Weights of a small GPT-style language model, trained from scratch on English Wikipedia.
Size: 19 layers, width 128.
Training: a variant of Muon for these matrices, 167M tokens, 10193 steps.
Each number is 128 + 32 x the weight over its row's rms, rounded and kept within 0 to 255. Layers, rows and columns count from 0. Numbers have three digits each. The size before them is the row's rms in percent of the matrix's.

# layer 9 MLP down (transposed), 512x128, rms 0.0871, rows 376-430, columns 0-127
113:157113147194171142143144096140154133139141119162119145070098091097120101161075127155099144119116091107114099127135194095146124067166138167126112115175109123048143143182129172115091188145065111107122096168137146104139075156168117073126134115095128115071159152074108117137130143161194170099121139130125156167146139141108112160125117056123094097147081085125098106151160172152084096142227
106:148143148156141138106175145128092165167097186158145122120113130087071186148149126120155163121154171147164143154168145152084160128102152166107132123172135117094076087125108105150145154077127162114095157140163078075136143135131123151130094023149146118102152130120146130144152113147057145101124166113145102047135160044106120105095134103146156122180107165178123044100151093101190173109110
104:133109119147118146112065156140142169186133113137124146181241066095104130139108148123113161134164159099166166132177102074076106123150138129129146117118118092141154158143072152094106118176113177130157096064111118135110103127178123118096088158154118138213137201138164157073085160087121182097137108118132115168108141164098110143145096138130189151158104129113137125131145135131079220131121
114:146100133150207083105128107116130108118128139123108060088073106162160141109117115187177063152145158163132072104122090134142132178083117147112115105174098092145099146110107170122151112127108062131108115155135101093136144134099127134101183139136106115124098079100148203123169137187085092153109092176115133078183129132148153096090154097132125077110098188164038165136128077132118186142114
095:156143113181126159152152090130173127139115094097170122119094104149119183098100115115152142166178137135138164135146130178170058107040161055066103137114078151102120144077109199112197128179072109154150097118138135130124153130091157129145180127137103129128184097130115088071112131126142116139088046156158123145122111127110082149111163119165137155067135107118138048120138094088150114128091
067:112135165102158123146111145124120190154122106136086138166105087112147114147201095142134147210153139079146106144150162148097149128184138065145156121145141152097116162149113182116068165150042116098149170121111180145083122112183112118149142121147148164154183176145130124183116118155107096097103180169082148125148151137148157150156131229166083115124127100143103100115107167067082165131091
108:107140130086185158180142127089143163052152063094168140138114158173108129159149162086123110119145164150112180141160100117090153174145099172212104126132138138152091124100085079158120077131169147104150105129194157089076049091144113208117142107071123129118158166151088099141116185166104109109088115085129102166177116123102109149129133134166100140132121127138137121116157114119160066094094
100:130158091165150128122148128127112094145169132097123155111116132172110153059150157145097127056119127097101136194149174069172126107029140101125088110123136199129149111180134107119067111090147154140102165112126114096143123192108143156117138123115115114110157163139136090120136208201097096119114111181160125136162175155171163106159116057136089123117100186090142185150144111163157113163091
094:134172123120095123188081141119132126083105166135201103154154097120147060157124153131102095157112116120115091144136177118193112121106099148115112070188145137113167112090123150117064140053093121132124170118159106137143089138129105078104161142061125102097057158149087163177125152087063154170088163092150119143095100172141142127096126114149137219102128161116153073136088079127126139114152
076:104134123102150113109134149147109135132159117162118177190078063120139110129126114122129143131068084113103156125078123138113130120109102050115169121180123113135114055138116178181170084111010127172160088093074182181146081147110195125136136143170068151123175120156099131112108090128185135077180134147086102116139095138094141122140116172094146119135160131145114127120091159099088155111120
104:127190071109135184132161139108106168135152100165113184179095145131199068125145151098143111141107134162164144090139109157058100139054082148103156149149121137130140117165139137078141043100194117153113125121103104163106188080135112132122109136107070076103178087097136158150141110118122156137137137147155085133167055118147188079109094158155122086094162135143115100073151139110120153101110
080:145130105117084194140135116149110165142172135208123112114121119099143090101111180097162170080047130081196076140099100107130088194127100149158098137151100160122156176096184149135157186149143113125096083131126134074132143112130168119125133129120148168090063140139122104075113131137176173103072108092061076088130098093136142060136136141119149115100137160101154172130096137173132151086112
092:100118139116137105139131101136173100137120103129131113092095157176119099131113049187129139119143129137117167125099091133114121136140061146107111116136125157083092131172130103155089115132137140053095152204135138088134123101105135096117109101129127190083078116129174063168131117078083172108095165100167129101072134133105112145125070113012156204129072164158146138131096149113086095105083
102:139118169107149084151142120171118129119125075111182115124088156105082079133152119084065173143148096144166111127158228154101147080132160063214178134200129098129148119061078144129143121157064144122157113113155136131114073106183167129081165114148159055122116160130113100127152137132107139077126135077069118176099122110146112136152126085120126102187113154128145171120109130133122156129132
093:182165154136120156099074161106157133137175054152142164077100168094153163153162139053155126104062107127188146146085136094159176195146133153154169083078167119155129146100158090157143143119117117190158063156124134093105118121096157160117141172129154144117093117169062135105133155139077107127161148124108100186063142091106166135113118124138085162101078151125151101139090092131137106147165
116:074116121114058073115137135091072122105076119104147114101126173176113164138143132123145178133167150098161159115128163125112095117120123255078144207107094058119139106109148133088111135086117145139099183138147171138097159070154183123148137090120126155138117149147121120145192154169102159097133122175140169169147091127120089109165101140106087105128098134117149116100103135095107168184077
088:132155164120120133099124121125113147193115075165128135082104107085173140191092140109111087128060102176176134088144113120103182086135133100115134093194137146125091105107121171153134133125185192154184107117103133186093052145154149154116088151093185128155108127133141151154053203116154156121166142098109141172117085154094132187087152148097146084082135108127096143169085108144138140160125
113:143123153105112156205055126136115160109138178087187116125085119151109109126108134133170166155149126076147168139098157086146135128076126094076143125146130100152118107163130129153079180115134164087157129129106179098131167118097107195100138138129178122066144168113151146115100096134089118158130076162134151168133152152076107059042063110071072158113106070122151093182150140105124135122149
096:109186128176104142099095141075169108149119097105162092164149144184108183112061171133110167104146119085145092103146080099141108152124136100113155158146167050103139139085128082107135125155193119107135172132152127133099098107112141113174145148134201127115090100135149036139100113091142106161121118118036143092180145195155112096158127098170135158160124162094130152203122109139112122148139
095:120115140133100129150128117155183091102136110098154093154165126071147120067151184090151153054139125071134145170087109113168122171162104204201066081114071085108115146098161118123179163102192127124121135125167126168123097122144183154116123136156175142087121131193139082094104072188105145141123163159140131118152181071163099109083151153120139142114137156126134144120111103160152092120078
108:118056138134093181167137155154197134124128175088152160143132111095193174125118115131156124092119163119166137125136133121139111134096126122179177108142142138101109096115166176209127133132161125141124137120178111077082096155172155135105120144134171160211125149090142110070104093140113136124133097130174069104161176136126072159104129072202092076134117116083145128134098090196078146159090
126:139091104085183092157109109137129107166113161075144120115136120159188080101144132086152167167118115194158176162074107171074201138106115088143078128111137137079116157139152160207178092149136117130127083158177114092154137095211114167073091162119103153094129173121122093151118158109108117148116108139129132114143101083152130123152063102097105157146137127163054090100164111110084128102111
088:140130151170157118103133164158141175127169114160110126163125143156178122152208078168117159103112058152143145106132092084130155148071100132090135078163070112102139143152162159135146127103060149136096089147145091120204094084143179135131129123131125143123138146178135191061108097131126099077107139155149117131075170125153075097100110157175075199115133137077094105114089153151154171131082
109:118108112115111150172105162125107156099139146073087083151118124157126097150160097121118065068158120091135189131048079174105157152153119180170098159134112130065106144117072105136143119064079095142123140123143112118160126134077124114151088153130107133128104125127109200135114128127136163032125125122189159237086135145155150128145085168070142124116124114123144178171153169132107103116146
089:141145095039087179206100157088145130137138086094132108086147161190117104136129116083165193103091132113129075165160119172164176158148141163114120170150145150170192142132122165131139094141133066077092110175130088140127082135064101108127087164121099099089131175161188108083110131127075123147143108153140115111116104101133146162185110160130115187129146106141104113133129083181130098131164
103:105129177121157091137152184203123142116091145161166146090118180072085123121107114150108057194194122118205105148108110134103128120122138126111116129124120162071123104068168128143188142150117109126132201155119133169125079140087161110166097102137089085112131111135101105152091102119117125079124145164102201109122165094121085135179159164096085083146085095104142108126150190079143137084129
107:117137172104098074140122208192102123104170151107098087115117090110094112076104112107192063206124148072122101144097087102117135114132148184129178127097162118241183111102151085136134145157095174138135157152130119144089146124127181150121126132139139138167142166078112085162094100093133148137130172124178137098135089049134096107122107141104113130130126163095184100123115158104146151128111
101:128154145190127148156255134121128075092077169147140200126158129142101164056128120121113113144200106145110129114139079090120098138126105183176117126161083166145150131133096145094091120151095177124157095076156151183120072126110113100165147105150154120166125153134148171141157122119173097161152153096101147138128142113149077083119137148165131183106111142132139074100177101121118166084148
101:092172095111197131111175088088164129136103075157155143097108117109160100126089090144064183078153073137153151150148187146075096120136156147109121127061113080143157088119129153103133185140171143124136130145120121122090167104176095109076126118117145123168125130160153145166130119127152146145108086145089116176123142194133157183089157121130103112115125056148106164125125017109113125187167
080:136170138184077186107091173100153115158151102152146096121116177125141126126114157152138167166133142130161126139080109111195103176124120157114129109156124117172185094195116136126142152154109173096103068132170031162147154137114155154156120117077122075107107195197200126091127160130129152117108097165117117123105145089127144130089133188160130122098196142148081155138159163167144113124185
096:199145100115128127104105118093103155174122163101159170156136085173125042174177140091123138142120085144178125130132123171145130152100153124127187108104092113176117096135098149084116167096110187085110167138169153067135120157108144121122146114143150115087135077153142164171144168152181114113088092104099163143114055113111128085126141189125137083124056123150173121101099148071140210093132
100:148090117142124162118104111126138159175092125129175136147139111082084123111131151104135183115085113138154153136112115136144088172098110076137078143069133120166077183127146074129154126150156143153054107102121154148151147096151101110116154085092111143140122153223153130112122114158230115141145100180122119174078176160104137099138114154189143047137151107156087187110153132102116072160183
084:076172066119084122173054134131116126136180141121195154149164162103134099145114144147155153107076155120116140097103085083125113154126083128184136084149124146160128118121210119094135111108106110129139097163062121120109124144138132185104113128164160098150054162065138158131112121050113186087128098104140163126106081101094105173068094101047131117134085143128133125147121144183095108134147
108:118149119099133090057157127163120072133145087116105149107158168144097130074131191127137156128144132159151137147094189157145113113177098132149153047181190144183151124151130126139177146106138130117144100124116090076133110134073159109142075101085109167192149134153109163097175099115120121143201151185149146081093137088145110127043105137122167068108109155122116116191123109100090161113088
105:151128131175099179127120120121070088154157126062165168155106066101097150192134090146201069120147162180189126184173068123130129108148109113129169114069158101140118099121142105115089121127116124180139144098053076081065119160148148141110168118109177089097132155123148162123093114183086160174163103120143157107139190131091143132102162127161110156126153142143115106131168100161128093156109
086:103167089150137116157162110103167148057146087107117135084094104108103157213141175147151118138169128121134124097165128125116164083091143164086157122153112188068087086133097093179096091136154077057138112123095192149140136160152138106154143150136151116109124129119117115172086171141116085115141152136128100177129141155176109107128175098208167184098125122062085094114088118172094166152155
082:128172187123112203206085200127132145146138103131115098128126096178108123133103110126197148082144125095136137182127131124134174158144139197105162111125132084157157113158118073186156136108144149115131151122113086142110187147081130158123132125149114164118137146136211088140151107143100138114146081109183095090106107094100166140120121136119182173120184160142141219091197123117175122155118
111:149113091171171130132104149095126100114134145140133194129055102118115102126183164114089148138145173119084148130122129194054135165058038121150144077131109091102107155131114076158138156145082122217115111136147077075118132088191147136118072098151074086148164092152115144164118125156152154162120093157140105172152120182158100122108134138158101081116141106153161132115099081109168128145150
078:070154193080132141144112108130160132114075097087141162124105096141094153150130121169147126095171131048172092119114139079116122137064128119113180142202109139131116073097123108159124134154156178166132071089182181142077131083144119210132113170119137094133144076122157143162105129132116113178093139164105050141155112097144136126115123131118125128155141105139184098105142150083039121107086
083:112144159133106119184088118089155101138157145147154112092056152062112087144071129132097158161115143129175117117076182143136106125169125168089132102141093118153179140143099133174145121114150165091167071119129078085104109155111090135127101140073130094119124087131114126129180137144060255091102135103089059178154126111091134105149180142099150159076117144140150115113138139103082111139147
105:143072141140144163107171152099109109127153103121133120101108131097110117071114139104111098145168193109144103158130086147142165145107152191159118017089159137136142105142182091135128082112183139152063195118155149147148146086204043152122094122119088134134126078149067127135123132113079170089112148146130128072142117153097146114125141135102070105101126087134127123128113116076164175065093
112:096109145189154077161120197139115135116166176168088120104111123134173166115130144167102150089114162102122168135122165174162126115128115125078149090144181108132160092116132127121126121132165120145121094158116079101148104090178038177110160057108164103141123154120071113118095133068160150098151154076153085148062138072106150135082156078116145123146077104075109097106179148148164113070139
093:163162134157112191125118090107081132124130184120176163113152126131150160071111124095170111191166091131103120084102118116099116178093099117122167106087130096132063148114151071109072106090100120183108191153092159128125109158162144137170101055152148097151144110139145035081145068153067158127114133136112128184153140157120125199135110153159108122139145086133135102099085165119111095179120
088:106174150138147099200121124129130168147123139082137099158087127127137142145093106163152091101197122157105093118144119126110158136065107133166168157145132138132221096133031116136096193110202157131116132109081094130142134116147080134182206128088131124111112133091132124147132123108123153138157138124139150104150065107099111086160184154118157134194116135157167173094114073153170197165136
080:124107127103132122160098072141100139107058179112155139159129151156092140087124137139075115084114167091044133145076197137128141110185189163095186119152139084147101124134118105119124129092138160116109137127093114098081136153158139168106147121091133105132055096140135144082173155125187070176194167126158129115159127137110105139108058064128158053176064119137138141121147145134104147102120
109:151098120077048156126172160158119161153129125200122105118151107119102189114055159124112130121083108125137119144157118179079145148126122060154138116167140138111179155136111103151132098112177113127106145103056061115166112139128181069111115111155114130097145199119175092174121158072125111149078130132183084088145153199100172122143112134122141154139106124161106081119118123167062105157167
106:131138157124116189137146040152135202136089150162103085165158083105171164144182189129126141124133104142092139130172130123088137105108110082135073149103164128104125122118088125135126095097095087147122157145110097121126153169026141071152115157126084130131131142092106110030125128116139137134138135077124128077111061152093107109194144095128127158123137096147187122073173171100101109098146
104:125090128094097130153172119089096086135160088069099131148135153117151062105097109138177074099128138156167140119093117169131115171097158152139174131201146133126137148137119130138142145158119105134163066082165166123132076124110157150062135150153196126097093143164119120121096139099082140134172113166083075055179093146122098110152151124124058176137169122169199192159149091122092154157118
108:194174157111127117113129101101146140130143132115138159160099150136115166098181161149125172106087062159127103109189117097168113102169102194148172172064145106133135080135144110044135144099070180122145180074056187095160176149143148143112156118073135131083125101099069125140150125110133134168106141123143145110104150167195156075131116085099127139136161103121113143100066152085132153145128
101:122140115165070131114102190118126098095088124120163107111160139130096074110054109113109130138155130123126127135117198141144127112087165139151140139161170141159144117116183144201107166151151143042106077099134150088133115146105121127143073106069112117182124140103133144177142104126145096181085167075084172144154198141119119114136126220128118051131114122188128065142131078126113141170146
104:155153128140194120107092134108142149095119099116136104152135109121122135193142105139137109139079146131144159101184161115165135118195193102141057131090140184125077130080081134131182127118168061119150089137072083129108131119083199128114051147122152116133150118131116157147100124118118174129132128193093154131197077114168127137152143133166022124135132144088159143132067135145109106160164
097:115216123155193093071109160134083060143133141059123098047105097199129117207129121079125097134107123139092096148185089120164147099129093071055152112099167152091132085151134114111131142170119118103115136139173120149113105136177154151141122152125104159116188122145153100117168123121155114133124118125140143137176136185133145152090159092086168089118189100146098163152141095172126160139134
086:081102139156103134087137186138140106143118093197163121068137088140155137121117151130181112119085091109086093166068133153123150098116141143114139150122119149109155064155167174126176112108181175101149160137091162103167102156175141119198085101152162097171109133118163136122111118138142157169084158062034135107095076087132105126120140130181129156099141077127081181053114149127147140142147
108:128129109142141120126092092152143093173133137122148116087166101062132116137113148135140111124118066137120098142080220129159162096169099178119157125066194127159121132101107134115072107135146114177114163093102123129128130120143113114138175145077101095074126117125134108181134131107127180169129129154083173160071197196135170186094150122042140152098117057129128138181151112166124145189142
104:091098156114140110132134079122131176110216094105117170135136141165143108143110146131156195079177115103124121075096110136137168199127191169097145109140077086076166175154099142162160101106175136095085141099136162112133147106179127108103153142118140153105108149168160055145134123158159127092093146057132130094214121081193119124141126081160132128126156121086144072162165158121116146148144
# layer 9 MLP up, 512x128, rms 0.095, rows 377-430, columns 0-127
105:185094158107099104102154104098136152082158132099131050186115149167186132129123096091138139159124111121098109142131111060127173177108179108144163118135102113147111126091154112186115116139079174143095128177116122182133064121049077108145157091158108112144148151115147138140118124168197150119159170139179098138144115149132137113115220114110170114098131156128141188095097044118147161150093
104:040122151123105069097101131118173133143134162150121131138220143099070119139150160124178142110160079046156121111106064112146159172124136163129126181167133162156158180000111130112108200122095130138093139102152116145108094088065132135119128156120148133132102134126143152096156151115131128099118095121133111104121154105095148151124098105120116134165167115112140106115092102109098135057117
104:090140174106123104057139160098061160137168130095101087167109138116146182105119144131123129110094118147159142096167158122130148079139164074078112117121098129137106131123111155177133122116090177123143185091076107153140178119062081091112133107155133107180091078151098157166040086140128097177125098123065053178114136077137137146156206111097127156178118116116103131124158144127103102100122
100:186096144098096224179127159121072081102148126131163114121124123115165083133113126178079126137129093145148093136130151099126148056166099144134142053128159122210083099174145093131167162133114106110100123102055148103139106161160132083195127087128195099124175150135127123124167102179125106124145140058103127130091104086090177113154091118115140158148122115131145115122144113145076154073101
105:159107150105110088123105097077096143135075086145094170178104150156118130112134104162118160147135161081156124128120151103059109104221122120157127108199137116125143161085147184088081140135096160176109137097152177165103167113207118109187126111150150161120176148130100139177174123135140073113151132119120191145155169121091121140142113165108113035158145088101100129133100115052135140122099
107:118111136132099131099126132072205090120072137130123141093178065169219097130177096101120138110201126114093150121058119125139136156133138111157194124151171196197132119175112108063127132179170111093138098106088136144146101148130140164111148111131091149138153169101147097137174103134126139131126101176068108136130143174103126103194169130166113118074205116141130145155173128125124113142143
094:145185123117129131119066157131132100141113088109139123149075143156140174182154126181116072119081140123092148137119137188103160162192064162147158160155154172112111130162083160129216138107131139091145101163079184104161097113129169121094157092138161112089163110150080093172216095107107146131101121123098087100147112111069168110095169172121187094151134098134160106107168122128104121092126
093:121127169138149153187129153141086182115075080127105083120147176059151107137102141108115082148064129137149090181169061147107124099129099128144130120196114147123110087108181156111138141153212068123107157153140082111090156145092145158143143113093135144145117149101121177154140097079166091184116121141131146149103159119202140136151087109137139120101189127159116116117049151143042148116133
100:171141071063128132161155108149121156063146056101168094069132118144129118128157095158101124113152133114164136096133149147112097076131099042066127149158112146129148167109102145141105141157044143109102073117117127186136131101166099106157128168095132170079121149128151072086094086103146162118132128152145172092128107131107150102111160187144153111151137141105175104153155154027181115094115
099:165106140116118093100129086132198142122161080143116073119120100084158146150124148169135120125136137082158101074127142119129129082135153129081112122078140115102097181116122091137130143112128100141155160113135134142132179154159084122147131140107219178131231118149136093129131121127152147107084109120156115124053084173144066094161172122149147128116147093067164182140128203037157128112076
078:124097180092116059116168063143113119106143132072079113176169131089136157121128056160101041175129097178083169193187127165169173118157120154121143136180159166106149106103110083125133115147113177160133160143088204123096111089087171131156123100159135138112154106170153157099156094107187100087152122144127161148133139185138114165104134087114119120108137164128122101129149170102114090125111
093:183148124160163077116157157157138219136139145097105078138144094139138134154159083163119075117129139132175120135127090142119116140169111116131132157061091150140075135106123116118161141164089109143144097206126131170151107175088148109170114078187107115121158119095091155094126132117060079178125125104123086108138118174106106162109075117194145140170151142143033119106093124147140190168178
112:110143132135089136110172108112148102095078149118045184126164122104103158169128086118097152105155114109179135126117170102108124116207118106157117118138144171139047141156119133083163136101100142127178147107132085153189091082162105088162086102139139171137150138074116081130158093190111155071176137132137130118159183107119159112108111186129134095148139160117093118086110086038177146170102
094:120120146119114123106116107176126077147149100134132108112140117173081079117191188138083183127191145092120105090186136163144112109114153189143072143146127177047164153080110128110086118111118158092115160086140108118128131147187170156132191140142104150138161132082173130101106084103185170090121129107133135088156111206096128121138154092135065170156097150145094125125120151059149145069127
111:132190171119100148080176137051171090139124108110156139121126134204178174181116108160128096124130137130094076185091097174147149157135101161153095084118074132179175085086214183066123129076143135098166137126092118175146089101198114149130135117176127148088099060132103161137154125110117094154102140130142159123139129144117136126126127144100121085073166151161130114144108095133176135127156
093:120124059092117097136155115101117135133151146057088101160207090128096106145148148101132121103094165096133138115080164145115072137128067071116097139139140146132162076125206133091192077144119084153074145146131060104154113128139155114141111107135141095135129103144097091034155048108143185107114113168151120080138143146134172102191132104153131147109149121134171159131131150103156177132085
110:084088142163131089105158084152140145150089128152200180117085151154156133148117060072169084153069118132147074098100033150123139169098171119134147126119124144103094109152142057123183135084130162204176139127112091087108132134120095060179140136143119157108111139116102117135129148105169171127145156116059126092151074100117189134101149135122150106168172149123134161143123108174130138154162
100:127090138129146147178115142123125127141095150117127181171069011153132096073114133148174148082111134146102124129195118119049129134159127121162139155155120103059133172132163111059154101166175096070133188077087118103163115126161125088165083128114157096126188103100086092113188168153164123128169096131111169110155101101102135099116149124120124145127138165120180140074088134119133139127095
093:172129143113145083113180192218117120090128091146176133139119131123102132151166130160072095130133073161161144167109134103136146142128144162084103166134137116108085075086158105093096185067139200138098131186150114105138112100105141083117149118121153148159167170164102079085125142133103150163076164115087099137156093163111154142091167154135135137160121100154169063180049086121134093122161
106:093142169152109129154148076139103085092170080151120092132112149146105063182154105165126114092159080068070101086102095176167143112123115102101140087142100217113117104160141135133121139131107127083157120147038158132124134154121175143164188136134143115150111185086120136122143137173168147172113123119085122129080152064161106040109139171170109088151084119128100108146139112119084082105127
116:102130133110159121103158217133023145105144150150136108112109082144085145134114173112097112138112137143100181105130169169118177159141105148116145100156159080145112199070134178174164145118149104145112095125125124137165100169110152153138103111126142141101116110056128138115112127118115120134128121116112059132167169118174170156106148180090123120170147065083108142135000160114112143112110
085:186118190092118128040148098113122104157145155119101108102167130119076114181112119062131112123129131131161158143128133153205122112170096099103161087127179119043109111145169183143112161142130138144169165129125118140061115134171158117135121167113132177067143141059146134123148133096123040089160086120122149165135122111128165081117107108105159119185154104188148135092143069143161094117114
103:138111102109079105137080109115094089091099117134080145069134070133153159135073128156133121143137095149162121141118131100175145118125133101155129133114112176095197109141140121121130129115147128120146120163138083118171158106145152093158160122107125164169097184137087028074128038162177050185202172089144127140148107154063164152111119068142160169103117150067119169104118129132130130145124
090:041125119177113130106129059168107090152121102134160135132126128088112188159132130177128088147107166132106161160132138115165106156135125130104102159094169140131143114102165121096159123084108155185163155078114112126161159145159103114148156158144160157119088159096180134104118176169124118095160134162180167122186156152135083089127118161090110083108033087084047123105081091074164080127132
104:119125178128158158089163168112080180097096136155150087159074154064138086120187125140140125123105114130130158149095140106144152143180191207151068126161107090092161109100199143134154126142171101171144179115148149186102134159092157144153137080111109137080097084158138093193095159155113143093090074113120138111101094133189153096119106175092130098122084149174126146082138123114159156144159
112:167164152174132093095143064127085153122097135092159140089129146090133120110125075156122169110115093148093177158121148137081056063133181138107117110144102101094143131090149166128152156071240172118106153130127165107212179110099202150158115132140133165123117120132150085111123121148132093083150172111154172144111118080111128094121133161113143075135139104210109108183142092129138129131118
098:053085167133095155100134139188153175133163116134091156086110079161161121176091162085145133186152120081156151158117090105119113168134112151081153077140124162159171119119094130147102144112127084092142060062111113072121145077072140120153157180057137137142137109051184116123095154194108132077108130106158125131147152108111201149126098156130103136156093137143133156127144163124153128173115
099:149125151112034186140120112129107136166097138109166163104183056100133114088149112144089105121156093113110150095092179102113139115108105118126051106121182143148170109110150110138161144156178197140100138105124098100156120105109083124198076140201153214116141182113100146126091133163120073152142174156147145120115142171130148108160165123072135109149156125130090112148100081101162120116070
079:047116099149155051091122129136111141141129192136122121138136086086120175119140077118107100126137102120093113053130164153130110119150156153137150110105041074103152136155118137144077123166102134089169161110126132121095163132137081177100132144091116120144172162143099153177122161125174123102160082127100065098122117187060092108170071127203140115156115132093120064117085157141143120159075
099:095119149162120148137137140090123137154108119144152132111119132113120132137158134101110202135143111134148049149162112091093117137075176194127158114179123147137084129133097069213189110122173129117111125152169111159053054134069067131164144108136125119094132189151119127072129146122180167149137175130134124096139110106094117059219094116099089100151145144104151135092148097146094109081145
100:128099146175108097119109095128151094126105081119193105090112177132135125162165142102149097151163141088115113126184164120185139103127148173143151157126154151153100123176102085204176060139148169125147180105123120080105127194100103150088113180128115076139141117134113164138158057109147110119166100093089110145114142153127166058147118141100088108194097100102095196123074120132156158198121
084:111105150180113081154162118177185137101080160156114136054089153106119113148138123092085197108121132176089167152110150093107141078127137101143105172102120108087087106095164148123152191142123135163098143155110115107182171103121158097073148123156159090094162121120120151112132114168117129192097116120179093114153194104161175140135207194155120111161151099179111111131138108051106141114162
112:168155086104118148100145150109157105218186111136120151114139137074095139130144163199136122106085103114152059134185127129099095122151140148128150110113144171112111118090148096125097080095138116086118111077141116122085069090035147131152162107131139101145170055162186141130174140166124150174125112096053143109169116116106113093087106149138195120110124096158106091111118094126149181074136
108:186134173064083140084169120077155094140098129143190117140116184108086121159134084224081112158145121122088106130138113114089146169129137149135110149169167183129069121106124115141137070149223144122122111125156143125146104113135137127132111102093121170152150153070147050127202094148108150098085098156094119142119136082143148099156136173145127110182149090098075104118116090121115130166089
094:080085105119151099163113125144142128111106118130122190180076156180131106141118082153123185134126070123155104139130089193121130098120159112073061120125146090088168101124138121178124118134130143155151182125146129148106171070094123091058113118099157105170150115147114175058135198146122188133177139163112145117129098165156091102099106207121192170135087146113099155148134174157089105139092
081:149073045141137147120113085162186146122117163075135212146156135163144101149143176122070105125176153112130109095165126119122165062097108155089155121120111148157141131110112134112099110183129125116119119169126073202148155138098155153153119106132085108197126122133101159113084154091051152123172154139102092152124110164160147112144109121130118091198143104152160143076152175136034139102145
108:093130201161079108085158112112153146152109120124139082091173165108141099149142086168138136117126128138083139128157161098121156138172175114196157121124081107154099115089144125073079142148115149080174097143111044116133204144099097111170193155131141137155147105128200165112137106171097111122176091065082140108098147104155141154153122142159090073092183140081139119089173102137111129086112
090:117155124164121144123126098171163073162134103179150099126164116143149135098164077102118116172080160116115158120084157133168158104100144087169103176130133148099111053098065101138116134085119092138092082114089097172159149146084148121135103080084132159123128148083199083162140088082113121165191150156175149124141169045144129172115174102159128127147090120134140157151126131203170160156174
082:072089107163083185104151128067151109127096098130081167099124096139127123139184083115123162149143186145110178104104150120124127147136120118135115179152163080145040106120137162111136137143093115139147151124149140181111111119078113145202078123139057118144109102110122130116068079115147109138120134202112174102137162105133122062077103124109080058146140074205105161090128105127128128108083
107:140105161171128149116073090066157080135113087196114160154168131120118112103129183161093134127181116080137121145080115137120077171109104149121197137183070152173113114108110106088132149150140152112096136153092124105133077105159175095147156122075070141108099150093101109119099130164124127199113110201140112117103092213118091122093174143154074145152152110115126114192135096077113132088130
106:124135094132097106112140128097109066137135148202159085162135073142136206103169108134134150159081141125193126107107157147111075153164143133235143095143135168089087125092084120138067145096082119179159171089126164139124133176125073075150149120090145140171145117094158145171101130130093133123155064125103115059103114186070133127137143129114089119100107122156120138100133106144180137171104
094:110134081120132187164156148115127101119160135121135096145139111196092105075153129220165217092079145105102151170146092131117130096140173113036123151113152103186128150109075157129112121073137161091155130152096133088093173204124144084129095128129135141116135114094188095135112126124132116164150174158108144127091210076094138119131161115171091100147120115118131106121093124173141173159103
091:130138126128129157130134116078161077106198053128139104126149106144135156116116163121124138155056103103094136114184179137070156107196194111091142121198088182100128147096146090097097077108134130097118186161148168050114181163126167142102108162143072135129167131085135139106133097151143055128097091136159103139161116143110183112120172139104111107118105133138144097132162130086106184087099
085:106133162103147124149070119117162111071185194120164076140123139131118129159174114069124169106071166106137127169133143091151165114142234168123124135126101113128095157066129151107140105170084115165118108091088164135186107118141110127146058091108104078139120127092157080141120187117178139160113172099216098131113109126146125124120223128156125155120125117140124115132095165184145147117125
107:173178102173119102114154083135103135167090125069134145122086161135199137090146116169161110127144111135094107165148109110140174097098186144130121133162071166162172115134117139165177156130093119096118101105104124116124139169153138113161133137105114164145074099083086136132110090146138183149193123137137180110120095083153116146174182104141156160167095143141196105087098250116134107145187
099:163164106101125122145157162156108133150184096134135112152086061124082130112156121101120149131049111171090081173141171141107160142106173132156155176169178128170163133080121123073107133138180156085113096096098153137175183164154174107181120166101091135185134108117075128093103101119094141158159135168178104041143090109130107126080132061143117126111111122135111111123059094114136125077124
105:146097133161089099074172096064092072178104154196124101074155180166107133182167157104144097163096045135086124159081114129146156101094161148115107171117111116141102150124094108147128111123095125148167104116081125118137091090080193166106170147122082174098109120124107122135112149170091147136166103156129077088093129138096142175102202129079150144059145144134135140171133163171125145121147
111:161137146162138150093110149127132133126131134101172135102097161163130108147135164113148131132144102125095150097129111108118123155114177132158141122194134115155129166084193095123169140133160158169199071130090141084097097135157125103146140189117117166072121143050122054098167081163092098091107101148101095149127088117137106088142152112153147204065105058129109071186087091138173158073169
098:154090163098091151101159166069099142063054138110146126141148103147117091166173135108117100145154133126107132149152166121185100126146097061092193135188141120181159120108099198109217165099133111097156167158179139111124102128111134195156119105118162138107170114124128146119130140054159130155117131077144130039122166128098142183104138130150177092127130111077102155120119082125142159147133
100:136162138115150109106143113078117196085133138121098139116126122118135168139127157171149114108083073158083200127115004087087058160096154134110104108140117160159148149162086165092105126136078116103159090160138126118097142198139125103173234099138102118153117050119151110124159137161142137095075139126163117132133118137123195091088136142114119170107170134109150122181128138156137152116134
099:175132117179123096152152097140106109095175143134118194140144124050144142097096143167146047148135144065142131094115134150156144114062151117134139153107088111137125167057166176103178139067129096133173211154117166077187154137109102182159142165093125140115156163112106131062081130146140119117106095067110143160143119074141182134136115091155114139100118151126133128139037140136109127128122
085:087118108123153123151127156147062190173136093054124158104108170115173148142221064103128103158144162082124118085178121147149165116140137186142090142115098145082121163113067110168137113087119161133199125176110167099115177120165129143136147115185102128118108094123145127130139097159193098109082116087095116106182155139152103161116118089097159144077066146171171125161149165142118122125160
111:178141136186171108165131087085127102129096114173125122084185177128180114095121087116100153137142092139118111119119097135106145134115118167086100109125147126131117105135149208134138077135141100130161089162105048081098134235099081118111148122157066142134182129155157093138127136088084141122172191153108122169078071117113134131125132103125105168087145121092063190139129179121156112147086
110:138142139140145171086126121153084159170134103130112151144185165159134114118101120106147116110139125157102139206157185134099099109108095116113160143141141130129125046137168096189170143134112129060146107157079121094086116158166165092163115174128125129095134098157128099154140134114102171207125170122179096104194148181084126150120139127146087195105087173093159090102121181126116025138112